Each number is 500 + 50 x the weight over its row's rms, rounded and kept within 0 to 999. Layers, rows and columns count from 0. Numbers have three digits each. The size before them is the row's rms in percent of the matrix's.

# up: layer 12 MLP up, 128x64, rms 0.138, rows 50-96, columns 0-63
# down: layer 12 MLP down (transposed), 128x64, rms 0.192, rows 50-95, columns 0-63
up50 093:537562446507600435533523459496499484484392494556483425572516478561514537543528488494629560515506438445565563457519437445447577390505466479460468526473543504539484469502456506440481409469566561
down50 100:451455527489420528586503505546492470528554463363493487508506456425623516542473461495589511448504549521372464479424470492576498579535455573512466504494474497497527498561610456505504497562458473
up51 111:453517388476568427506596487526508498554553534474576543586548427485494446553453441571582571468548565482486465478494463524574601468457505504488472509457501448522491517470403567452402492497457527
down51 099:531439493541525427518459533578490495405523441575520416473516604576466396409509546460467493499494466436498520498541447504474518476552531595412553496466484532411529521526461473585499455577566521
up52 094:516462553516474523538493549485489450457546574485462514526588443478480529500444636580514497541577427492606510446478461550495411490552547561561485454485419483467467442467460433390588514491502501
down52 078:519516473604454545603495465452465564479446453432452523519423451483584621407459500507512570514526495449485495497507525473502496554490578502451468536578438432512486477499486595499451567426439573
up53 106:491556479544547473496516440413483416559529543468594525555449494394555411517484482519517523536466465457516554502524418553517527534535462520462516427558548360446489449565525563412461557466460499
down53 102:518555514436448432478515502450594499562512460469555526488504539504469563491525481455610473497419496503437524475472490474439477459567573493525561558522433513438486531482364611527540490447592411
up54 109:471517533575500608413530427446484532527484529513474534423464533454431474619413490459450421499492491488493609549444534427519467491575494577555453498499528499455538544556544592466556462467527473
down54 100:492426456475485477470499581509506568463552505480465488590338540563494425530548466563545498568505448442513510426624550476601492463490466538554485523453488472439542537492426491522557464470457469
up55 101:448566491554405487472483471536439444514498521572494460585486506480489379470502472571619485410499504600461492510581471507535498496581458562447508487463416446513526534482526533495569381495534507
down55 106:556461465463555502449402484497460459504471568507505464419549513526458445496587501597505503557485463452515465607332468506565510580424544514533533510478514536474411571484475473563520485525458531
up56 096:464494548528462531396549463542507465476532582482575461458399506546440498525479592580499507523562421506471513408566572492520543495488539480474615600411454449465429464446556519485510513486518474
down56 091:565400435484456547544530465440471511419557452456485466514535450494681573515486464502541550517450510522466506537429500504570567466512478529427450462577486540401528469521487496545491482489600483
up57 111:509584399475505403529598507509544411471531499477583491480462410514514437434479476513549488498501478511535569520519560462508493463536504484565362599488500513490412427529487485530588512477588499
down57 129:426480567572464496498491482495605552490519502435512432531538531410493602442481543526464542503645550495446525486431502592459512554425458534433569504502469528491547503495448423469405495490548501
up58 101:505444426525561519466511511539510412481534515507511432489440531489508495541417612540458532471475636550471431442481499490477550438484544530549625392531491590486559505447497532483468477526438433
down58 079:490610475603440600487475472624439489480386455453428546460457537497543553399438423534471553567478473498503559476440500502450472547486534516483423551481509477503506577497544529518523494526534535
up59 108:444645452575467440474502541503528494563490522583498471517481497477556501515488477549536542488573508523532597458549425480554570419461461467520488533494500468398434433503424419488566471515525393
down59 126:490444513491514468441495543408461447544505421496543587480505563551473405597532520497605439494465520523476473471496497405605465618550510458497495479530462429422504482591535491540560511525445522
up60 113:457440604567496509494516412558475443490546496447483354507522461517601566513503549441498504522557528471519502499453461599508474497459452499479498492485557411435544495544400482491474529588433578
down60 116:465477444456482476498532472491629564506617449446532509567489350514408563444531434432512501472535467470490563502482532552446496451575528507546535448571510506426489538522482597505466509539462500
up61 095:475447495429394492527513522502458524535554649462559459490544520531462502505489482510569465537569527517551539456504468445471474508486506464356373500520542463628431503531515524499573543515477491
down61 081:473570456534501526458509475487396524427515412514473491446499555452493418553435407565529573536516418531528501533645384451451499555533483491535566502509504507442540504565489560501505455522489572
up62 094:516506465464433538485544453559446478489446480583561409434488482584526538551497442485463461515579545486523374504505570516514505555508489512566493441569513464543516514531452550485388594414555420
down62 079:438520560565549556503533494548495604465465474467387594458496548494507509526482525429422460438489559405557557555503472449453499548523431455627498518478493477528498474432501462505607540445531487
up63 104:469493485510548430517420540540502522600490439465476463451506495516557454493446531531480522569486602405515588511487551488514495497494368520489420402488563575458580437467462479576577453522484523
down63 083:467449479516607485540541537523534493534500472431501488563505487543515508435384428415490441576588584526446466547411428538503461512513503521527474588609409461537533457523542567473466473496461503
up64 098:481553449489590519402552412555547546473460477506551360511520467506627435500483541513495446436518470412433454506548526565594423451525514485527504436512507521526556456450511507478485524445547515
down64 098:518495553569544439507404502543616478473419490528484526433470560496463530422433443491591634472475494426619495476509541470487477565520505496491569503486496569524451489415458443566493469492503479
up65 091:459519552470403433540519462474520478545517549446423481448425506452518428471516491521489495579401548577504502431520474458580584434426508554510584485515548457565520492539496402532550579566444526
down65 078:458536539550529503552475488528451545500465429559593563488558554581466496439350478504509446519493484506426428501442481437428491550525557410528430570539495469492436508522499599504582461537535511
up66 112:460517541428506544487619466490502539453490565503513472485455442384437404480468504410494569472504541536545517543512588598534605519568497555557497526409466482451540536481495545469457443490477434
down66 113:505532480491437414513384518511438592502529517549509553537472573551593496653508411578458422534484502450497506541559435455525507482555514431449554476464547527522523472430449442468499508515468480
up67 088:529542466431546527484473471497551499647459486457492456514553438435517600542507543527453439616558505402593503501486464427510451468498557518473496471465487541501535539525579449588465465480447422
down67 092:446520445466432499467546627483447527500534519504497611490413523479489479546434539595528565459468530508484521453466502582554522480498451465514496447549540389509535495500536530445405510419482627
up68 118:513550534418470494461535537542541470457494435511488487418437422495582536549432548451483510562504587525480377515436500527566391505563481501506437493457526551512458504546479609570430544455513559
down68 122:442509404456631503540545485436518581477548555562426560580477546486552481555457531592500522491407455460463468477551480449543571446505513473508476533451561467484525494446472461458554479525536381
up69 094:436497497442600490563573468457535520525490414532501427479465510495513608582467516521459450430535530526552500415444443548585543420464498528478480434500527544481561512404510487572407435534552525
down69 085:454468558505523454505547539485508465447489540448454506566503487620346519496561487431623530493485617567486515455524463510520459462571517568444531494474438526512514459570483511453424520447494434
up70 080:460541511431568609547470522515452480346534494515538531443500499434477446587437477534486436509498496462618524538573481536565489476533468440483505547467368466464515557504514521539434532482518552
down70 078:509509503523543494484591561584514565459465519401491564502475576569515490441464465402474493521538421558549543432423471418557479547529428525525520549523434410466479525535541492596442495506473416
up71 090:424442511487537525502472484618565463508505535622582529467547549469486464543431429403550485446492543365509467544515559498543460450450534486574499484549558523422428472482473529503453551467473480
down71 111:480462603524427491497422490549538489406509448518590482384485545474563556490501517565507545445476523556479446504503490559414563530548509507517536474561536488345505446495544453459514471586536460
up72 100:452474425464438506558487497564489462518519388457552485471424472418480621520501400462598462530603475512527538496538611591435498532544503580510527481529458514537445443512513472444513488501502465
down72 092:488577560503577473441432455551549484570468501567448564568525542517490520507412505536391429575412623491499416568479464429470473505517471466547416509516483476469472551532588473481494533499483509
up73 091:463493561467471544475524533445521539536649566588514479481524459491522487482559565492428472561491496411513465554488468482508597547445528516467421523479475509561431421492424614532435467430456467
down73 087:484502471581466563543521526503532479562401419358481531558476533438562566428456469496473527459541530511480572454473588466374531576504516491543433483576522499527462513455496451562499502573479513
up74 102:507432523469475423521494618461554404516600421418497495478448473491430531575517535543499461476462433475518510514571433569475584467610531519570500494421463431544481558466536508559520480541499515
down74 085:517516543512542522460529511459588502559474488560457492594524468606483448480467511473530385568467467453485358525450428528525411459584506521490516546511460506417517564548396534514548542497506457
up75 099:496486521546502481451444394489515499555415521497471609480491499579504415492464441612479574480453463477543505479510548522629542455500495629420556424547529421474535511495485458535477485531481518
down75 096:514489510463431507494552475457535501411514505502519489523567357458483546489469526444559508612562536583455521501542416480432492502618503482556517457521507569482418559559510497467471542397434463
up76 100:482512514478567493519432440459405545548552521474570541496522448422484393508530477451521465430416557476482450496541533609589526445410434548498451544422529508543439580451514517558517523542473539
down76 109:503434513542509510484521490535546479545494495441535445542518423480441532585504583438538490521513514602591506509495465461338500447575490534527537453488476511411520501526430543494471458445410616
up77 103:367467453505401388508445441504434506557549551424515509478601498448512521463534534545528482447450487542450559520576485509595491509518441524525513496418496500580476493581537537445445560461524540
down77 092:503487472585512480486559508578478448450558496603449508450493446561541504537569508440482480496480493429502552525494444484632458561520474468485547528417446479391545504410451550459558427526505593
up78 103:538480472478511578525519474610491513439463543492427557539579422505465368494486521540516498570483517366421455552495412503534551519554530453526549465492468464561501424489505506572449467546577485
down78 093:488415524564515384513453657516475540540497527464514528461464547508533476589559522617515445517555502492521482521491441581532522515498454497447493530507517402449494495523497409426490512525454390
up79 100:399449507448477498491455496458477422526399476503469477494426484492481551562447491611545499437530493521522478466596558507546474546642482560508427495522490502520507449404497525536589588464560530
down79 094:490382556475547457474586496525528501502632480495522523484586440561514456487535543448448503505490444481601536519448483475571481459512492443520464528473582534422499573545545466493497395481379476
up80 102:495494538508487437561419490524502461511538605496531559631450433487401522504458461545480473513507448497539416489494589478464519493566526536393620517493519464504491558482473438516395446496529566
down80 098:519481459490497528531427464527405403437471478492501431488516539572531476421525484495421521468618520469450494449514495547456542609539471552537493434574457500498549479483447558566626445574523531
up81 108:409493513546489493493526455526476482583536584529532456499420447403562537497485459533504484468466504473536554450424407401618573553529491475470560421428520512523534489610457535514566486521449492
down81 100:517439443429567348523565509480507499524402473510490544473534587520469479456443565405543451556520492627443503532512471603506484514518467507514505517584383494507490442482519519469533520483523530
up82 097:532456477487456454569482496553568478490497430500558448399414471429493476437469462532508564439473504468500538526510464592565416499518482567510396503567536488467554497393538649537524509505492532
down82 106:430518550501533593547572580508440481474443550381435455547494423457479587529582561463474448426583462460435516504500500490438564532466531501558436487452575552520418458552514506518492506543497495
up83 099:413502519495585437508524528531510496527512552515534424511428551425479539520469557437532516532500490542439448599571504423505587498597433558411549542412487498490487537445438425416556491491550481
down83 088:553503475461524456568410430457516571485556530510459564447461564525573458402464410480515496484521544450495440512487436550563524577507468479524540495539388476497558549404541551476437563495596487
up84 090:485481485492542528496464597497478477505533560473523428593588482437495472541540583491507478594468507349521516498531497544489473416552443490477473354531446564483461459494544588492530536431516498
down84 086:443470547558491590417536448541536550507423457461488581506417471528479484462472510646524493450464514585506530455475493513437490514530510426479557600518499404521435566521524434538416526491539461
up85 081:497638452439390433558495481489514561485453487572516486441528511535504511530549591503543418580511520470413501547532514484533458557529379472547569434428501573445461495548537483467537491511497542
down85 078:427449503462510511468463540499548540517690428459514492520478572525423540458556458481457501498534560530475413474534468438589529497487483560513428503562422469521533547449477540432508461599542489
up86 104:484580420501465506453450492554566534572473463587559384511515451555559487499548472474514498496562364409416446495508604526537443493561508493470468500479537511502575453532513461501452597484478506
down86 114:521522459523609467531454362514474534585463439490428485500467531509479482524488583511558567512508522474605468500580388467506540517430475528523428455580497473612476480475501418510445507535520471
up87 096:504463581560467434528456497478557459542501440503409551506498498488531443517480557544519428559467550494405488473599622565519527469515550482597492423448456500463558452526397468509477441475562563
down87 086:580561454597510476507519500500542427501428453433549529464550551477543561405414490521395621525546418472529427460472478550426489558487494516474485536492471449557460548469572488546560486552475488
up88 108:473574522458478432553524464475500458497475526475518423402532508460500596456444473517495537459468506458515651491373492475601427418539493529542511500504601521505498582551465465450518543504465551
down88 121:597448471572527534485464475613510361573502570504491510400492565548479520458490519471486446490493484516492561561504524457440494528551515506546410514517373503594538447502561415498531499482485467
up89 113:570434465502422422563560418445489453524558586537483530474528542508590457491537524519520500515490418429503412518444408558618480490494418611471499539477488485480496573462502468480558490490533547
down89 095:546527426452489475540501462370481408483450510517471545492550559457505572514577502529512487502562534503469386442551456491683570536484446547480493503504432544458462481490496529449543509497512572
up90 106:484513493533552498441384534497495542485604514505491553403502517483617478497464549539450518486508540469521494601541503511535545397483501572439536493475569448483413488604482427385448525507500476
down90 103:541477524599589558498545463480537512498398540543476532366547467449522544521504454421461561446467502519444489520542455441496521475610534538466576473549497432467474434537503502465596478465410539
up91 110:478578540419461496453577545419378471560426415639544493534496510551511581510442461484496481565523497491485450404489544495467445477462478549496567528487531469586559462492469524491480539570531474
down91 102:488580458456580556566602519512402596531460495575497482508490561501493475526402407534448488504499475441448513430612476415485510460512519477537493540489547540549536482420502529430487559504484412
up92 104:506499473470538499438509483463538532494464533511506483459408490526411485462497499529607550487610353502458422515493472581510515458626433511484535483518497532559523428520487509560502425465471621
down92 104:451447560507502510558545504466436441564494474535485507528592442545526471497469437496449415554490644577520599498466512427610481495507585465546504508518486436464443469514521529416407515468520472
up93 089:513497618484525546455526348488480541493470587544533481465471483461426575494530602514568539482545557459525530458532386520529481535495530487386450449508486518475545429476441479557494543557551495
down93 082:549473485419568405446507577513605480439551487483442495470495530561484467477532456476488505533535518510500446524452452438583472477441495591588567485472547630429540520536519491515500523366503494
up94 098:570463532474495554469543524480456480544610507526427400453525444433492476441440593569482565438518428526554561543414472589482521431491560508502490541481560546492511388568522505539476446481542492
down94 100:430571564434526451487478444589535614514487496511477554520462530561482471505470503371445475529492560467629458525574570410533463467419476495505518535508504476520494571391491476465509513555492466
up95 082:444486493476498539589447539565470527510503523444489481467544504526597368529560497476446471494562488491459462496509591551435547471382415576449473540531481485497532460557464469520609511462610500
down95 089:582407518550470476517479515455500473389532542534577548498534458487526536512548537424536586435442500594433567468498500472472536481586557522462575473494469557387512413521550526421451503479481452
up96 099:448487481507560533546462482488464408438518628526545485458527367504498562522563436539502460595474462535533448475518446517476466547573517498455558562481590464471477493471427451545582510461408539